config = dict(
    d_mlp=512,
    rope_fraction=1.0,
    qk_norm=False,
    init_std_up=0.0413,
    beta1=0.95,
    weight_decay=0.038,
    train_tokens=133600000,
    steps=4078,
)
Each number is 128 + 32 x the weight over its row's rms, rounded and kept within 0 to 255. Layers, rows and columns count from 0. Numbers have three digits each. The size before them is the row's rms in percent of the matrix's.

# layer 5 MLP up, 512x128, rms 0.244, rows 100-313, columns 0-63
095:035117088141123088135143116161138076188138064115168170126175162101090200163135165132076150157121120167129170118125173054110116153136114150134174113131154145096130112075120091129152087060147147
094:103107126137110147100149114096147072126058138167095124159106150179129137158101173151148196141132148141174098138157055153131116166205110135123199161076173172115090110128069101203115102163137132
109:088158155126167120153126155120120120127077152095052172128200064148120127133107142157099153153088093103195205114140097139133207107136159115083124159114101125098109178183119100152121166150125094
104:142143101079174161174122084121111159114198107100155151174110128172105074122114107049149126172078199165132140113134163118099127110149154105141146153087168128177098186060096109145045114132137122
097:169171114163100093180124122072125113154163134101158115160118078093123162127145121150139125172116106124082096109062101086128175156146119144176094107121152119140156077107100145084101130158088158
107:168205095142147127149149123127076120113232088070130154154168135139086140078118101126108145072147135135200138180176140098133165110156103137152083136145138091118115139149074107082156153121157131
115:186101172072091109126106086095152068142131128096133114108120191087140145162094113150226134119158081072066159176098170147069149102144140130171150113127152155121111118068178088062115094119172137
098:136163122166124076183119112143121103160120142138074135099205094106089162130107135166186099113065157128175114203198119132150160098145064122131096129139108141107109146182090170120146087100106048
107:152129039151134155163093128077041163102141129106119144103142104164126133115185128139108163098046150197102190157140184157124175098067111103145134084159152125106135142124118129048165133143115121
099:169139104102106178079139148061107132103170142100147102081151174133093143165153219119114121158143140124111139083142133134128156148153122095106057151108161077150144115121106185125076155147126136
110:120172117091110125138153121051088125119153127123100183166110067064169114105111078138123142084144060086113136156126107144103163104118100146115080145105096141167084050137131139153112125107141098
098:129073145147149110150125131129131072138123057168128113143109174149123107130141069118142145116105113118112163105118082147116122129120124111132121109066161151177093148144132066116146116088235160
103:071118150133169118146126190161107134109159179086179151165100126088118099083088147128132103111066146163161156111126150064054136148137109165148113121136119130133098185096126162100094167124173143
093:094132144141068088152118167125092113167120063088166117117142110136154166120104089124110108098057119110165051170116137115081171136159124141139136152107119152095146156093170150081113200031160107
107:130157127099150187105128171189084179145107075148144080135128111113089170076085110170192156122132161151176122140129110073141132109091113171137151121141116099146128126122144117158144114136099068
097:073134166155124084122150148073085167130133101137149098132104210102100147172078176142126124119099090124134103149103083151086100110124158193159121143114132174087143132133033126143136166059172155
093:123097144118116126159150098071060157098099094104154131155129087076144109173074201048119148157189070127161143045137185145183116168161152113115141147108178080123188135099142132111091155156122147
085:163172146134084145157110112136118110092095100104149206175146104111102144128156113112083133106098177104114159059162121128194111138107151088137157043135163134068195156157136076169127107125161181
086:093097138154144155099197173161086105114156113076185137161162093125162172134128145143104097048146130130099112124094103112132145188070157165174133136134119131121179114119136174090092129091176169
095:092118140098117105142087123149093101178160113147113144074142111151100150152174161084151183106113118074161148129149197068176086169161189122126106125150137110121115102188093144184102142151099070
097:111142122125147058106126139062113142090148134085052132102159115050163084185150144155115118155091127127104161093163083102117124149179132105108093180022117090149072115152120127118097117144202082
095:140107177154106169151121146087146105145109109134073160101118117163087106171084117075138102114086125115164121087122144126124199145110174154170100156095113191077121114171113088123151154112086197
090:115137109127129139123110162164120137104108128099106066118040148101104096124139120177171134101195150118168096112189119161112121117063168131058116088116141154125159118155160117060115097100178097
117:168042158133112153152114128144114097120114130215148169129145127143111069131161129100079138152152125112163153142127140112140073135094132173138098104157151104174126161105126104098118152107101104
090:121108134111160145086055091161161094158131121097179040134083032097096130129110163107174136190091132135137150136123098108159156154154144104115174098089092142132122160140145073138142119065110174
096:086114090151154121112062119108126137161124088071147171113119112147132130157128178150116072139112157154130099080097109139166138077135068115200179169108087155137135142136079099149123150084138127
099:096156136143122100125113171145135119172117132130156049149155138126078104088136108143098078156104090145142097131110143132092155139163203131137093145124179096138091164127167116167138071118090129
091:097129164169117119141151073061089084123137106129173163147126131099152087133162170104158108047142140143131123186123212184129122124091080102131124111104081111076067110148127104134176160163122132
106:111090156170086112112150172104080145113130172133075130163123123183160108147082131110134107101125162135118123178173083154147136149121176137112129129192100125152121093124055182125091169148090124
103:158101084160168149135129158111158125148143108093129134145146146168105130113120104133183148123087111147073166179157158151105138148180102163111125130129070166145143127122106093084139163183164129
101:126195125121158176184079133128108126139109135145113141141104091090145106101096139117179090135131154115094115127151152089117128083146161097086081097193093126104141152114207156128119145188156017
104:140165080152083105142128127136148077166147144087151100070127121164106166152170156116131094159104105153115109130147176101127072146145102086127106175071128110100133147071089129109178145118158130
099:089077116088198141143116195189076138097118138083082139128088146105123137171209119093197096131117134159131159110117123093115121077108175128160173163118152063144140160160112161134169081142159118
121:113110072100093109104105066091180103122160105104095138130157106124157127109070120092134121074140090132164116065151168148219070158144133135164118113102071147200108100154146125119102067088152161
104:138108106087141129128169144082101099077164161167126105139084126162105129110126127149114140152157110090089104112158220143129140160134110166174088095195110147148108117133095144132179125117130103
109:114072128107110197139145100110111077127155129161160148139123060102058135116151112120177108172173127118134132122092137086161187130142148163099083145100122105190119098131122115128124121131176067
091:129197090121182151170138130124198104102100176065148088120147083154149125139154149087208168130173111153155131089129154138080070098088154129118051093131120108169056088111119117122114193104144129
104:152130167137134156076100181129129135163122115162120124142075171120106068151123118116137109134136090112112172140074137101136137137108096103114086119085104134143128106200167135183110082106104134
107:122093090140145156131152111114151083106084116103124172153127096123099102096096047161128067154081093158120121139102154125173117120098142152128169099160108118094087093138128068103183124112139130
106:104119148108165135130116187147156151120136109179180137175128099128076073076120114099094189148045143069144106081120191076147152112113120083123105117124097155136109205085137103095159129162146129
102:137176121120132137178131135144149147135149130056178175151095116135156139094140138166173116145119086098096146094141161105123124095104184165177123089113107092122168082084068061114101150083122088
088:153182130157144163138098215136143124070176126103167104107121139110092118133149136068173143128181164156171112129139127083094127141099137153118102128107150071141197146059115165172154091118134126
099:154141181190182146117118086184146107162149096094127168132153093123119083107166222094085075129162142082106104112138147137098116123123152072125153162136171107132165094140107069130111110113130132
101:164125156157063112081126172090133085124169092131123119124185112133123127135135167081137054146078093087123153110165098162150130091149141126114137147129178179099166168115124097122125119110150082
098:149090109134149145126135181137070111104137134052131093173051149176185065159118170111106108160056150120138095098088110101143101140138102167156128108117079126110112105121183159127150119157146124
096:088195140119117158114172088119204098157144093141167107163140097099129075159079119146116189083154120111149132152123118197102079134173118136085155127140051137119059130121120179127101114189179142
095:051149153076142155099125171160144154138144172071117149122100075143140149129080154115168181131142163096116167146127121096130113141100099105170149136194113092113124134093173105132104126087092130
096:112137128223123179079115126152131153135204070108100140198161133110126106147078114124158176101106126093152140128143141141129118143122135157173103126118147147111095132158128121153122185135129099
094:098124129099097156127114104140121121140186111130078114189162167090129105097135104111123114143098108107065101122141139089129112121119080129101175190103121121225148177110157132174173130082133111
108:136086051088149173145134086144193140132111087137086114122150147124149124208125115202173076142129074145118153120128138095157104151116131121170097098128096114133133092083106114087162149107082134
098:107167134117150142135171130148110106109165076133056117080061103048113155132131158173111128095122124160128139114101143090122151155181119129185074135156151104115191168125126113096172137181152096
092:116088160181107124116103089084139109088076112107117072143062132124131167149081149100157146149152117208149157088112068136125112171180094129138134127099154128102136138133097110133114131155136224
091:098120158151124135136104139146138094114215100178128130113198121149101091117144136165131107113139151124100130147143105120138150090136166100084151151155128153133153156154094150182092083190178160
097:139116100130105100140131097081164098132065156131122102135178128073098106135171083128184095085106136173146073186160109100157169096154136111131134160115059140157135104125170128122140121155106107
094:131126095190113172144157154123119140122151138203122092095169120150129122172104138067175161121121110158150072093156109143148105103236103122092137124119129151116121127127148099148103131193098111
090:095136137057132119090200121039076218078206130122182068107129106099124149162080161104154138138177130115183143093148136143130139138088065124111144113092110162127097133080129172144149135148085093
088:136166135148099132132162135131097159117206155108069165153106129115152163114109145065187133117118069095192124211146137120128161131144110107139094166146130110137079089061100151241156130121098140
102:074155086116110124190163132132077193160086133123160132090055167111138136098129099135191182153076131112145116193103161048124061142137088157072132161135108107167078152113130080091099170160098105
094:113141143106107088110164147088125147116150105108160108040121096181176166076155150155165096161100107200087132122155114119176135108137109144135172109144109130102146163142130122112129150124093121
096:138106176043142133064072139069153130133100087134103122102098200154104128146083150120138139134125107089137179112106053138092097151120119109170085137089144107120110166114112165099120139146126149
101:106104138143142219073130167145064145074128165100077071191082135158104133148097114148125079174127117149178124143103110210114130084089181120125154079101140178117110169081118100091048141147126099
103:132144093078151087120123157171142110193119071133157156149158088111100176100107167192137126134216177172114110080086121100179099110133146143117131169136101144114154094144093099134159110191098107
106:089096167161177159106094181159147117229093075171194104158101141145154134154113164152074102135147140148100097113162039141110142090124100112102123126109173121078154155140168150126109116068113091
102:134186121133090144125122128104143105155142124141156157116067107124069120161136125206165164113167129145171136125122120115099108132128174117138093113133144105142110114161197089107098155109155072
101:095133141142123126189131170141056114172119099117109185075092079129175117133111124160115131107122054204191109124093121134082068165137162136089122127123096102167136134087170110143142154131159187
108:165088165122099113205097122117111091130077128071149111138148100153137125193147140101139070108150145152142132113132138089134084131123114091078085160062108091094134102166190163130172116178138191
096:176162094130103154077135139084151162090193154157144132089161090154160124152102130108130139130157118159086141126105162147076101092105113146118140120111145091172114138107153174141178119156119193
098:127136154154088114126083151126140077146166105085089133144209127113131154085125195162111154101115140125091154138174132064152154139132078078125168156135157131139100150128079220152175157132103136
109:168172136095115103087054138156137087165127080146151081112086103184137099139123134147175151117108088149158130159160091160115181097148154132100136113178119137160100105115202094064130064106094145
093:102104115143125112142116158160001085100155121144187104170152158176151083127164146113073184100110098159154137068096220130128180115129155177144129151153167164084146088140119101125115160125095102
098:133128119106151092112114113165195160093140134079186079138106161110066115052089142126163079156180152114122141096112146191095106139126120123142078139136094158113107144108065203103124106114118141
099:145085135114109162162134109146092112074101133136116149110168138157118062177139143133175162048131148127095075133096162109099107124189154074054145112149175111137098185129080078102059110099110096
106:132077155156129079120124144173151094116173117095146158084170174188074143102110138085132130189099166116169154154163161141164075173175145175121108087135155180147059158118149149113130122082117085
104:142092082142161127140139086159076048116099104131096140151148126150100150174165124160120079110168145124172171112170056113170125055131147082146090110111148117114085153155142126143119120157133139
088:133118083138151067183102109121112174111141135202127150154103159145110118078134153143143156163099095123154156121171123107108082111048142120161149181121149099160104086166128165096112119116120134
112:118122151063158070158090101157100108093109147122151161176129148083133161151129116143098138092143120054084151120128099064132068154104134173118120144128149072095134182118127150137132146193078121
109:138141094093163126094164129166098102151106133132175088153115147083141120094132131189171100107187110131149115177105115118039119072167130169149159137118118122108116179067109139084161125143144099
100:152110089099127068152125114113107122107146128133158109137178087064131135089170184086106122160115095113130151150088152065136077184169158115160149143120188131119129081048102126189112138159175068
107:113150105178129162129089107149150134140147155134163122084106108094136112113152123090078135115162112177148152110116167093062146147152155158144158108172102155144107208101118128111160122127163095
096:112225066105136177170104117167074125164116106097045145135125068141127125068131138116148111111103111149078074131127060173158117124160207150082135152066145034129109125170123110152122115125166129
105:153088088056140144149102159148107115099123137160141164127165055133109127137111033112123166129124147102069105141183152128113127079154111146140135138090140148139101168133124186189132144082146146
118:125129159156219169095137135116036137120129159134187176146099156069193108144132140131115055182121163156135113097102148076059093136135127132142138122111109185157118143135163070117156126134138110
094:087186183112087105195150107142152143172087077081152108138148169137133164090131147143142175051079111107114105174143134183150125110123120167079115108157079147085091105092162065105090126114178095
109:122109119133104138165123121134147146138057026107088129155110100164131131159133098170145125154155141129164136158147112179107076144145099086081139113140090093145067202104163164092106178120110066
086:100082095129113179052099179165105110179083126105143193107144122106145132167091166180121126173170138133145144166092125106131155152150147054167153195135063105162158167130189117088147090102126143
097:149176092140115098066131161101161098098137093130109157065109146126080121121076158122101167137099172130087148140182132158114189165159142111139140054106130116142083100138087120138086091103126185
104:096197195142127141126091135188123092130100089097226120139182191180080109076109127163132118179148121159176135135109137079145115166120146104113149112138113163111107126154095153133116151157182145
107:161176118137027182180135119100064169114097138130110085115163085068138107144049074160173117093092125174137130154124100155086123154151111165100132151146131181143102113146105095136055141117171103
085:154114106116120125114176168112094171129091203128139156191183129151103116124154119159120142159180183137104130110111114159136104093114136146145154135100064147131065186098077199128085081141141179
091:165122123188141180119108118130089108100103192136152087172138112118139076083155165060158086142168089162154112159128099126170079090105148118099133142168166161119193115064124095122132186093152148
092:118181098144119122146214155131109134143125076067114136155154176157115110140124119111135144148159079128075111127104139153107129124110126135106128200110194090085099075134101131118126097186116091
099:056105162104113137128125159123167130073129113153119182166166125141103136109146164145125071118116131133131138186161152152103105119163115135133102086142081173084113083131103121154093089094156149
099:096173141113123124045200140109056187160140144127158137125140133120127092112141136087091097090100189115129102193206166132119097167132140142125111118112149116116122203125074107125145082131101160
109:113130145092142130065156169077131116088083143102113149188107117111143082170173140123146146176164148133093133114128150124152128121158074144206146134187092155144081123089150123151138166145118153
100:120141123137138181091137156129151102234122107149153095125105167147124104135179186123156138153114128147110144154138105085109113155118171141089098163106136118075084130130093080193194165104079113
094:046148179130163042130185143088114155114100128124186127141159070080117144067154077102162132115084090111096146147110121075111132140144119114118171167120125141173156201085114141062131151097103138
096:120145103089133188160112143124173117127081121116136069132193131120121156149213144109105120093083148103157130113123072188130146122156136136048101156132158103101125129137124197100014042132096129
105:101121154122082083153106078119154123102196115175145150078107124140141122115089127145140131077101080124115104098185177152115181153156113117168169127127117088112113159105123121106173192155111113
122:172158145106163107158132198168179169145136127097088122131050127163115049083131085100138075103071133165181082141149138092191136102138128150145085104110070133161110157101128161119140122090169097
101:120120135129101109070127136165131108108092161096122152135163153175069138182126125186115181132087152110052086136141255149154138123118109087097095121138125122205134152076151089079155125122119135
094:142131124091143153123151107168116112145067119137139109127152141191120103117171130145161142099106123070141160160126173125108114117083149152106170104169118133149090120157206143111133159107131171
077:095114147163112151175094154126151178148110128101136125146128143095129086140097119190103070065083169115194162145184120116096153103173121113154115122085130169094118118153086105069076127087102131
100:196116165076083189149120090088079147091063154125129149105152111114123112142119157143116114158126163177098099123179140149096158088170153131149149155120094087144075150110059097151105097106218083
105:123132141129122087095176176169143129122112157155091068131138185107136141198184137054122178112136142084104164131138109162117063133161081145187086164141085177120081163120116139096086108173107114
104:071051148120133119074167123142184142157108094130099106163177114143123109129065077107111100054104141132160103147133137110111114110139153121176154134124121164167155104131073072158193132123106187
103:104101107144167127051153168148057124103139200122140138131153158158159159207092130098110128163101153150083165169116146133061128127156082098134094129124194196084096123150139094167125154105102117
101:132126143153152102094134073123152078174189110143105066167124055124104074123068138156111124134155151163135090144116163051079159151137128072155071159156152107145156166140059134177086138083157130
097:077139097075162153127142092129171148121106140147120080153128131051133164123134132158143122164192104145150102114095032078176123143158098160168140169124108098143121146117145127110127113158110137
098:053101167134090175084125174134126125105147181109198124100140156112147135102208150073180113160096137135119080180169104125145113118120174089190103071084114100153153094118110064151133136122152138
101:166107073077113165103143097075198119101116171068135151160145093068141121155129128135118196124130152094114183141111101165134158124191121132114149155141118122114101167106176096154118148144126130
103:134150085170127117144114234129144110110220137094122137076156096152188153108075131131124136057166112116118175135151110109126154086189168073120068140108096126152130149106148173111165201117143152
095:171105151140111131075110089153093097054136158158130092170149118129180071140109176106116101081072121147165147128129114102127128092096184166062150134121160137203134090132115110071095155146165167
103:136168159090066149076161108068100106156112108123145064140106163118151143095105107107198148074169118118134132123157169150081094117175091151089082116143131139186158170128161128127106104157064108
094:096131194097135145146187195098103103150136137115102145124077151184100213093099114152161149063036098115140107061129138134100117125143122120122140161177170130146153123167162095127142179138148118
095:138146105135125101178114156129104126087154078181169118084110177174121137084114085135108114084137167161128113124116166108123112137110133110124096130065104067134190136130186157104172156129125140
113:165115117139134135155164131070115171106112088169157085109104107144087166136149123119209108160074158160086107134121126092150125108122078139163189154121168110169169167131057172131116200091147140
098:180131116111126169149166174155140105178110176116127095166131097069097143116147094187114114088075114152096154175107095103116092112127105114113067160102140150142125125109141127111090046060092183
107:116169128083147090135117135106135110125136126179134120074078125085105117152116130123117108159096061062107126151135157143176160144195210129129129130163137155167117122096109052106142110180137206
087:141108122146123153121135179119090115161100203119139117146131106158167144158125146170149096102142099131044147119117082154086116126116126089155104116108100142139147168121100176087100093093128056
091:140183151159135070122131101104131151125156055137194104097131129148148130139066089131181109072160116160128118083103112180134116135152136147081143173195162138140150127096108096099176102127109111
099:120213090156162113127152116112145088167152085104137117130146057118180107095113122143109155173109124115106142086137168126053077117090168143146151148138137128123115105120199107118129142162050167
097:145094107168183106148158075190135118142148112154147183127143137118155153115103107111128178146172140098125083169138110160138127129148214110138135149181178157098175065145165091096104127137095149
109:143152119155186092077115101090081133142113107129142161142114111141125073090188077160136162138146130130113137119131113135165142149112109156071136082098091145137084120134101095185034146101194130
125:061116136131158154152171142155139095106113136162101153110147139153140140144054109081185155170096151105125118123145167144069134150130095104135088176154125162163039122172133130145102142068098139
109:167121110093118167114111145164112116138148103157139137058202128162090167139170094085120161181115088091129198122092175140161108047111185136129153116114159144163153153174144115159096145149063098
108:145099123076195118152133119097166126157123125109105140138113119149086149119124188094121097143079151088134169137209137058118089103116087124096091121165118161146129215100168142161116150181102130
116:173126121116096113110128136090168104114163136113129125147179092120137087094149076101148132163144148121158142134156110130181128104132167185141093140094146099193073140172142113174139073164103104
091:133113060148118161180100116143152120085118116130080082137147175191107100123104053110168122105125094099094112118146183158141083108111136127105132122102095143132157084080069122136081154124142175
090:077139094181085139117174135106144142115125098117144134150111172096161137144095137106146138157118117118117098113205195142134085149105157142127102109102163138118160169166157148143173168159083059
097:158182157122143124097185104110148142168105112126171136180093206147096154134142143102140128093101140117150101152092095130087028162091101099136102098102138101108098105112124119069100156088078132
090:129104098124094141174161156149079161132068124131163100189167072127150136130161147155077146159093141150167141137121096088130063093112096102131064154160143151127085145112094184148067076116080139
117:163126068125092166145095133074227128115152063092126100068138154125121061126172158137093063160109143123093116118178148080138077176078126082106110089137127142129159167108119093152119122128155168
094:105193084092095103067130128126120117130156100126095170084146065118142107116113146121149175148114121092194128146164136159143100099140121148127195177118147138086184170082129107147150100142152142
096:136133145123096128121138182116060152103127135145179103096137091124086095139116095151136077183191125119155146150146090133106100101087119077085111118168121175096144128103084114136159189124165161
102:127123130133096087147149137087110132178094079119137149119138130171134154071112138120143170131145096106141112150128098109123105150172053092153167176099145140131127120189122080089111083099113183
113:151068120111134210133132154093095086125165177132148208142094139120184088149110149155105108149109147168117095127092115084102053141180145129135093191117108098134095125112146151180149194140138091
103:103157129120147124140095111156083072036089093113113129104147170123137090118136132128097120152109155121105184087105210111095127145183159160127101153145108125138104123053108131115124190160081158
104:147147097102121185093193164096093179096156107128111202124136150106151156097148148130167122144121156145167074085129127140137091092111180132137118097150122143163142105120146039061114088142150113
110:112122112129130162136108146171141142171171164108149099127213075140145104139158125172070113124096160120111147142105089154164164058132133156152117115118088161168078124146146114143099138158110087
092:105131116142123113145140130081093115138136184137137098116157110133167152136153170100103120122141102148125176153162088152088122087139148150160115103147101079081094161128108093146146089120089207
107:168147109101153148195166186104167122046149148162082126098172168148120171107152105135170080141069103153141152142109187100176095089097170147123153120132128113063142105103065093163131127149132134
108:089186103118119107076149146112100109152099149049131118152136113204168134086098072178117116027147142075115168096093153106116157077099131121124164128084119177092142139149152114107101172140133161
106:149139099113176191137133160090120120160156102126098200076139143132133145122124123130107129172105119114140089091134130129150159116110119131145115129102103240137082100152155085113152135114079138
092:138144148079131133098147136168137134142133127107137034109109077136109120093130154128182106064098121131093109129076131164055116138135165099196094138104101089126160132192149154159083119157110084
097:166163157100157123156156178167118159109132123103139150152126114177118161153173146096070108155177137067136135161119144075096107170136135112166162095145156136118174123117140092133112121105118148
093:095136174097069160164175161077083163099064095143152125154137118108122126118077151124190162135167146113114122116148162088162138211158104186107107149118132102174066139144162048178157170145119138
104:087152156117178173179107076141120095116150190107100136196101059152156076149114133136189121181097164138165180119150108127166092026088134053151109116133161117111105146144150104170135133145127156
106:155109065154111149154131136111066119097177149141143061105178142163168095112155148126094078170090139203105151154127149135130150139170062121180146122144127125176152130150119129183132111073155149
092:099125119106154097104116124192141079141109214127164171153184136185138117192134130120161157120103100145146089090155189138079113130116108090118131129091094085132092141095188106158168180108129143
097:066118133094126176167127107168103128088167145042121108140114123114134162086163205103072137125163101135095101149144134073070134100108157157122171127017138084091120079140161105130090154195119146
095:082167149100125135155091058096104129137108094077146144179095123147147093130185075106118081172027088107122128124095128079090094122114130157100137124112097142130089132119152139126118110126153182
113:135163107142065118190161177128100141171096160146117132163110130201113066188076093107141116091132090148094103194152119117118125075168108112135128139143139143130103156101129156097106121127205161
111:099150137148040162055157111099159097104151145161107125152107134165134056153160118142100129091119135083161097171120136134139122129117129062122133121089147138142113152093128135124101090141128145
099:096086107106135158159128094126133124029142099076116123105148104137149135110115115110123173136120160151123184149139152108064163115111148092146114108141073141144142125150110122110122154133114141
083:119136089120195162193116116132095102093095081131207095122108160120090176105143160125094156175149110155056112148175121108106138164077167123109079094140113125124106078119134148099132114085121171
120:145137126162070107105152130170168131132095156080120133107112105132088172138018107116164135091101121135109138143155164148139132154123113131108101180151139137120157110148131142125102151204110097
106:156141058112153105126162102065198082114146123092145145159161095110108107079137135122098117157129134178152089169153097129093148158164165089094056108135157178132062146089096111069140088165137135
101:150115091149098111143173114081132133104121099145182157167083085124184079112137138153133119082118094132109132135157158090160165117099137142093097117104124173139052132112130109196131110113111101
091:144126098158078115159079126091122100088105139085181088097137192119157102131103085180144185138093101136084148089148147114109167106148133056133098164090096169149087151130109166124118229161139110
097:145153114139171109132149105069099105075096140094135123141114138090137114078118114146152123111140059113096099167105174142125172104103118109098097132156076191122183101120179142135088156165122096
099:121180090082116148159131113109090145107120075162110122172175061134110032148120144096114164125088109198170157107139075165126224123167096141144171118152132111140172181132121097116097087112114121
103:141146132067160141076111160136140131153119182129132168118141101151090134097129107162137198116130118100087083106097129091165123106065169083129155202151110108167097141084154126089158132122115126
113:156117095123112083126135138134131150159103147122104180120119121151146147121131158185120118141088144123084104215136109118099106144149083083153099108127122105152104144146136156101086119114143084
086:140128117161100117147101110065156084104103088119151127205181121131162160115111098112111161132122099184092115064121110126093134118099086094122108117102207162141185101132113082067194149121140142
096:150115113096097022110071166159139116152124135077126181125093158110156139101087190110168135095115134104103181163080117097132136163141059128135143126154159109116146119133164133117072095098162096
113:064143141136160183088104142168106112174142136110120134120122100133128112114161141132169138086144095180080129100094166127162205102142100094160118113135146136123100167111124139115180185088171092
094:132121094117162075174120110186160038109152078113193060110092135113098091130078125125159152154146092174133122132090149122088151162131088203141171111121155140156088178106139112139163156100176124
098:122127107160108144113175157077108114115170055118169173139151068188120158134129109129105067132121112121075168165139126096139144127088133159153078146074149154106152120088153121101106129111106125
100:122102119099113150164103101098081109070172153133102087119175118188096107174159144049153145138100143156138169107075139134111128136126127090044131096086163163150115131098114141103072106084128077
083:138108174122163098093140120142167110155125075187082151129125134118083117134114118094167179103110119082162143156126140143084096096121156137200183194123114147152124063094130102095142127089165127
101:118099090161102131073136113105137106112171172082160100134143146133110121134138090134108119087114146145110144170144140155163124153120146071124125159129080116132116104175121094143149148134079144
112:149085191112120211100152128095126162172107123106160108180134167122122093073134080135120134142124113092156123130181105058116041124146114150171113089101119110176132181096111164139119129108166059
103:137111165117143095133113136153095150098121123153184153111178107108076134108178092117086160148132098124134173129116160113174073172109074109145133152101152104120103126186098158158154177134121169
111:199110094111090108069132117064126075139147111124137101098119119110170128139132106125146106140184050130088143134138143113107148115037158105113084183102107119097117160146139094118153131138087181
090:111104221096113121146114139103084102131149138119106094134133206112137120104142136136150156107154153134147171083141096125093091118134166129147099131094160114161157092094117088197143099145191143
087:085157136161116123153118111122148174115114111120126172170122165115115054156140133141149157089127093168158130121180090192126153083125165192110098150112145097089071159094151160094138101134112151
089:148087159159125154133114141179149148154110111096149103112130102185088149134132151125108081167157168146080078058103116142163143080189169088161074115147098187091225151141148107075073097104148112
100:145096149106083044127158156114090117133089101102146159104119111076166106091085134166122135138152140110119186160103163091113120148128116132140146108068165154210132143091168136141149157074159115
100:129143154126151127145158151051155096169133134115162108137136150145154109088099171113066122120069119120090181098168079104103129120182128093111093137086143110109122076144118080190164163147110147
101:084170085130129112158150125082103159103162107200190122124158105085151082180078161156135145090125130084140154082106161131146136108071075087153080092152162113160186165109176131141127137152142116
088:134110124086126087124078139153105092136156114126096118147104080130097131123090109131087113105144138104188065120158147096126100132079071124157136183167161118149152135107150095125197128122168188
113:083113092115077083185141127106065125128152110086148156168026130155143109075116123134142092123140086190064148196105126100125152159189137094112138157146159128100129145118147108112129128175162126
096:154117150129124195115139147106077117176145136124078194142181110127101131211115136111132112160153132083171144122220141113090107154162169104109104086094141148104087119158090085108109074094132136
098:158140154125105046080084151121092107128158099086129116110143085066090140157083175132071184138115137052168196100169125157108098111099103117147111138101104133120159134151095092149122183032138164
090:103108095179112162125191176155111148078134134140179100049085131067111115154072187133130145126153188168122140129126140149107106118129129109152096034097157078148154137094196093117067099097160181
096:160202050095134088070161119103113106202143124110159132099108138228124128117128092139097142158112118077096132104100165099109085099113142120149118140123165143125064083094110140082113071110175155
109:081160142093087076121144115149137142094197135082127106167145138051098115099144142131125187119099129138153127109137153140135105125086118121191123148060079108138105095094087139217101147096114116
103:215205113145090159153138143162107133078137130116135133133147127172134099125145169172141154089111083086176106083139174178162146150163104143117084137077124104146186146091128116129104161116151102
099:141135191158222170151150079156031128109113108113140102111138147127111158093156118141115164152108100099169111099105161151149080097158184173065086161128133126182090141108194114131157082123119090
104:186126181136093156140078138093110113098151155143142133139100081137126101127157094069143181131122157091123154105131108109132135133133102115133103173128071086145112148057138197167129134085162143
096:092143173104115106109152100154144190155161075175128060108104133142052160150164143167131079129148097095133090080131163196145098111126181114142153163143194154152154148101139096130125153100130113
100:135163137153067096117091116078118126043179124071155124101188125164121124166109109135138182063086119152202114113163125134145135122108136102130146089108143091135157084164128104079133096121089156
097:154213118156152108173125101132129119069076136149106099122164098215144140082155116057138130153146156123105101171153127148130129174152181192109071123164127107130154078165120105144087113138130117
094:083132130104173185106098173167137147087113142088141133092061114151046123142105082142126098132107130145142117160130095160136072128117107122138119124161129115089116145163134137085137061158066121
099:084125121141082131167124172152130192114161098106155128143132128120138089153082108129115133085039109102191159150165128162144169116086111105145192156129163178076142134140088142133127112054095125
085:160123131073119186124106118141118135107190131194172051164073132147143146120093116056096104104117120084058158175100169109116172104134126159145130126172114155143146133125121096156112084114119112
101:065143181172130141119062102097081132116149121148206055102134111133166119106109169143080052139120091155108152159134130156131082132069138096145119112136128096112112129124092127092158187167127191
091:102178085126160113138117075133162117118129102092086165152133190166144141162102117130192084125131166125158092079111154086130101135202119115094122127101117131121050126146202078110093114095139125
113:174145079136096120102125136134161096152164121138122109111122100059159127121116106128156098111094128094081114199126155199170145139141169111198141147106156128171149162155109148102166113110131112
108:149159137127163152189168184110102107083131110132138091139111093110169137122067135155180124137194064171196109118113109179092103146143099114085128161172169168116138142101153087125116155115124131
113:079139115141185053111122169094041131155123111106146116138116137129139103133100123132121120148213154135135109201111143107111098138129108160109131171136124126156136096137137166152116095129058105
101:120106181129113146141096156150114115141163085109126149157132074167107100135106105095158090133129128109145096112202191136198159130182194108101089105161147100105118138154088079094160121161101109
100:146077146134171113136154157163156116110096134117147126119139109081165135135110137127153125108088094122183127112162202174096126142148173143088153163123186110148085096139192158159129162099084167
098:095126137112169153147158125170126090152115151094124159142190146174105086096056118168164150140090114161068134141138164135136124108071170105085157110119112104123084140104143124086116084108170120
098:160084180136124083097103121085137147119130103128100097107169091121143083118133140102184158174190167081162095075133191121142116088122134110135138145090138127108161109067138163124159079178056134
103:113103100125116077123136139170148109144138093113033132145182128184114085105106156104072135143087069143139167100137147080115103128126093176155148165173120128190190168134165091060081092140125134
114:158203142129072094116087168101123063166153125138112163134122144132120138157133130146157125134181205093078133078180168049121173107117135143064059146147112084162089156101156105160117133129116134
082:097182109084147130162086097091080150150149153139131143129078153134117167124135088111146120110127097128121137166139105138133108091037159145072136157127097138158155130157184153137164126130132122
084:101100162184147116135076123154167134184086090125132105100107101107052141120141161147123115085101106109143175157134142185155089096071108087111120163163167096123172163139206126137139121075119130
107:082120113135160142131124158187157121127098136087084159168157123153154196142106144221113108123088188099134204119147116132187168138119094103101101090049098079085117135132160107145103144098096054
106:148173100112134117140157129076111162072119111060140098163160123095161103098134139081187078128119066129130129121168137105104073131202102146086031142112155089076143142132178090121150132156157114
090:075138130104134123097101062123100107171161098116076127151112137165101129155166177179088085133134100127161094138209093137094096111148168147120151115150115141130113156123087121144117138131145103
115:095168147182106138095111144114074163149176147114109109147153086155095079176104108164120117123111169164098126093141131145220133147123136151067119117088108151081083141180090130164129164187137136
124:082072086153143089128152151137155139141139105087118149151094130124124110188087145067087107135184098149126144132142080105126118182141116147155179178092102131128102106164106108149170151193135109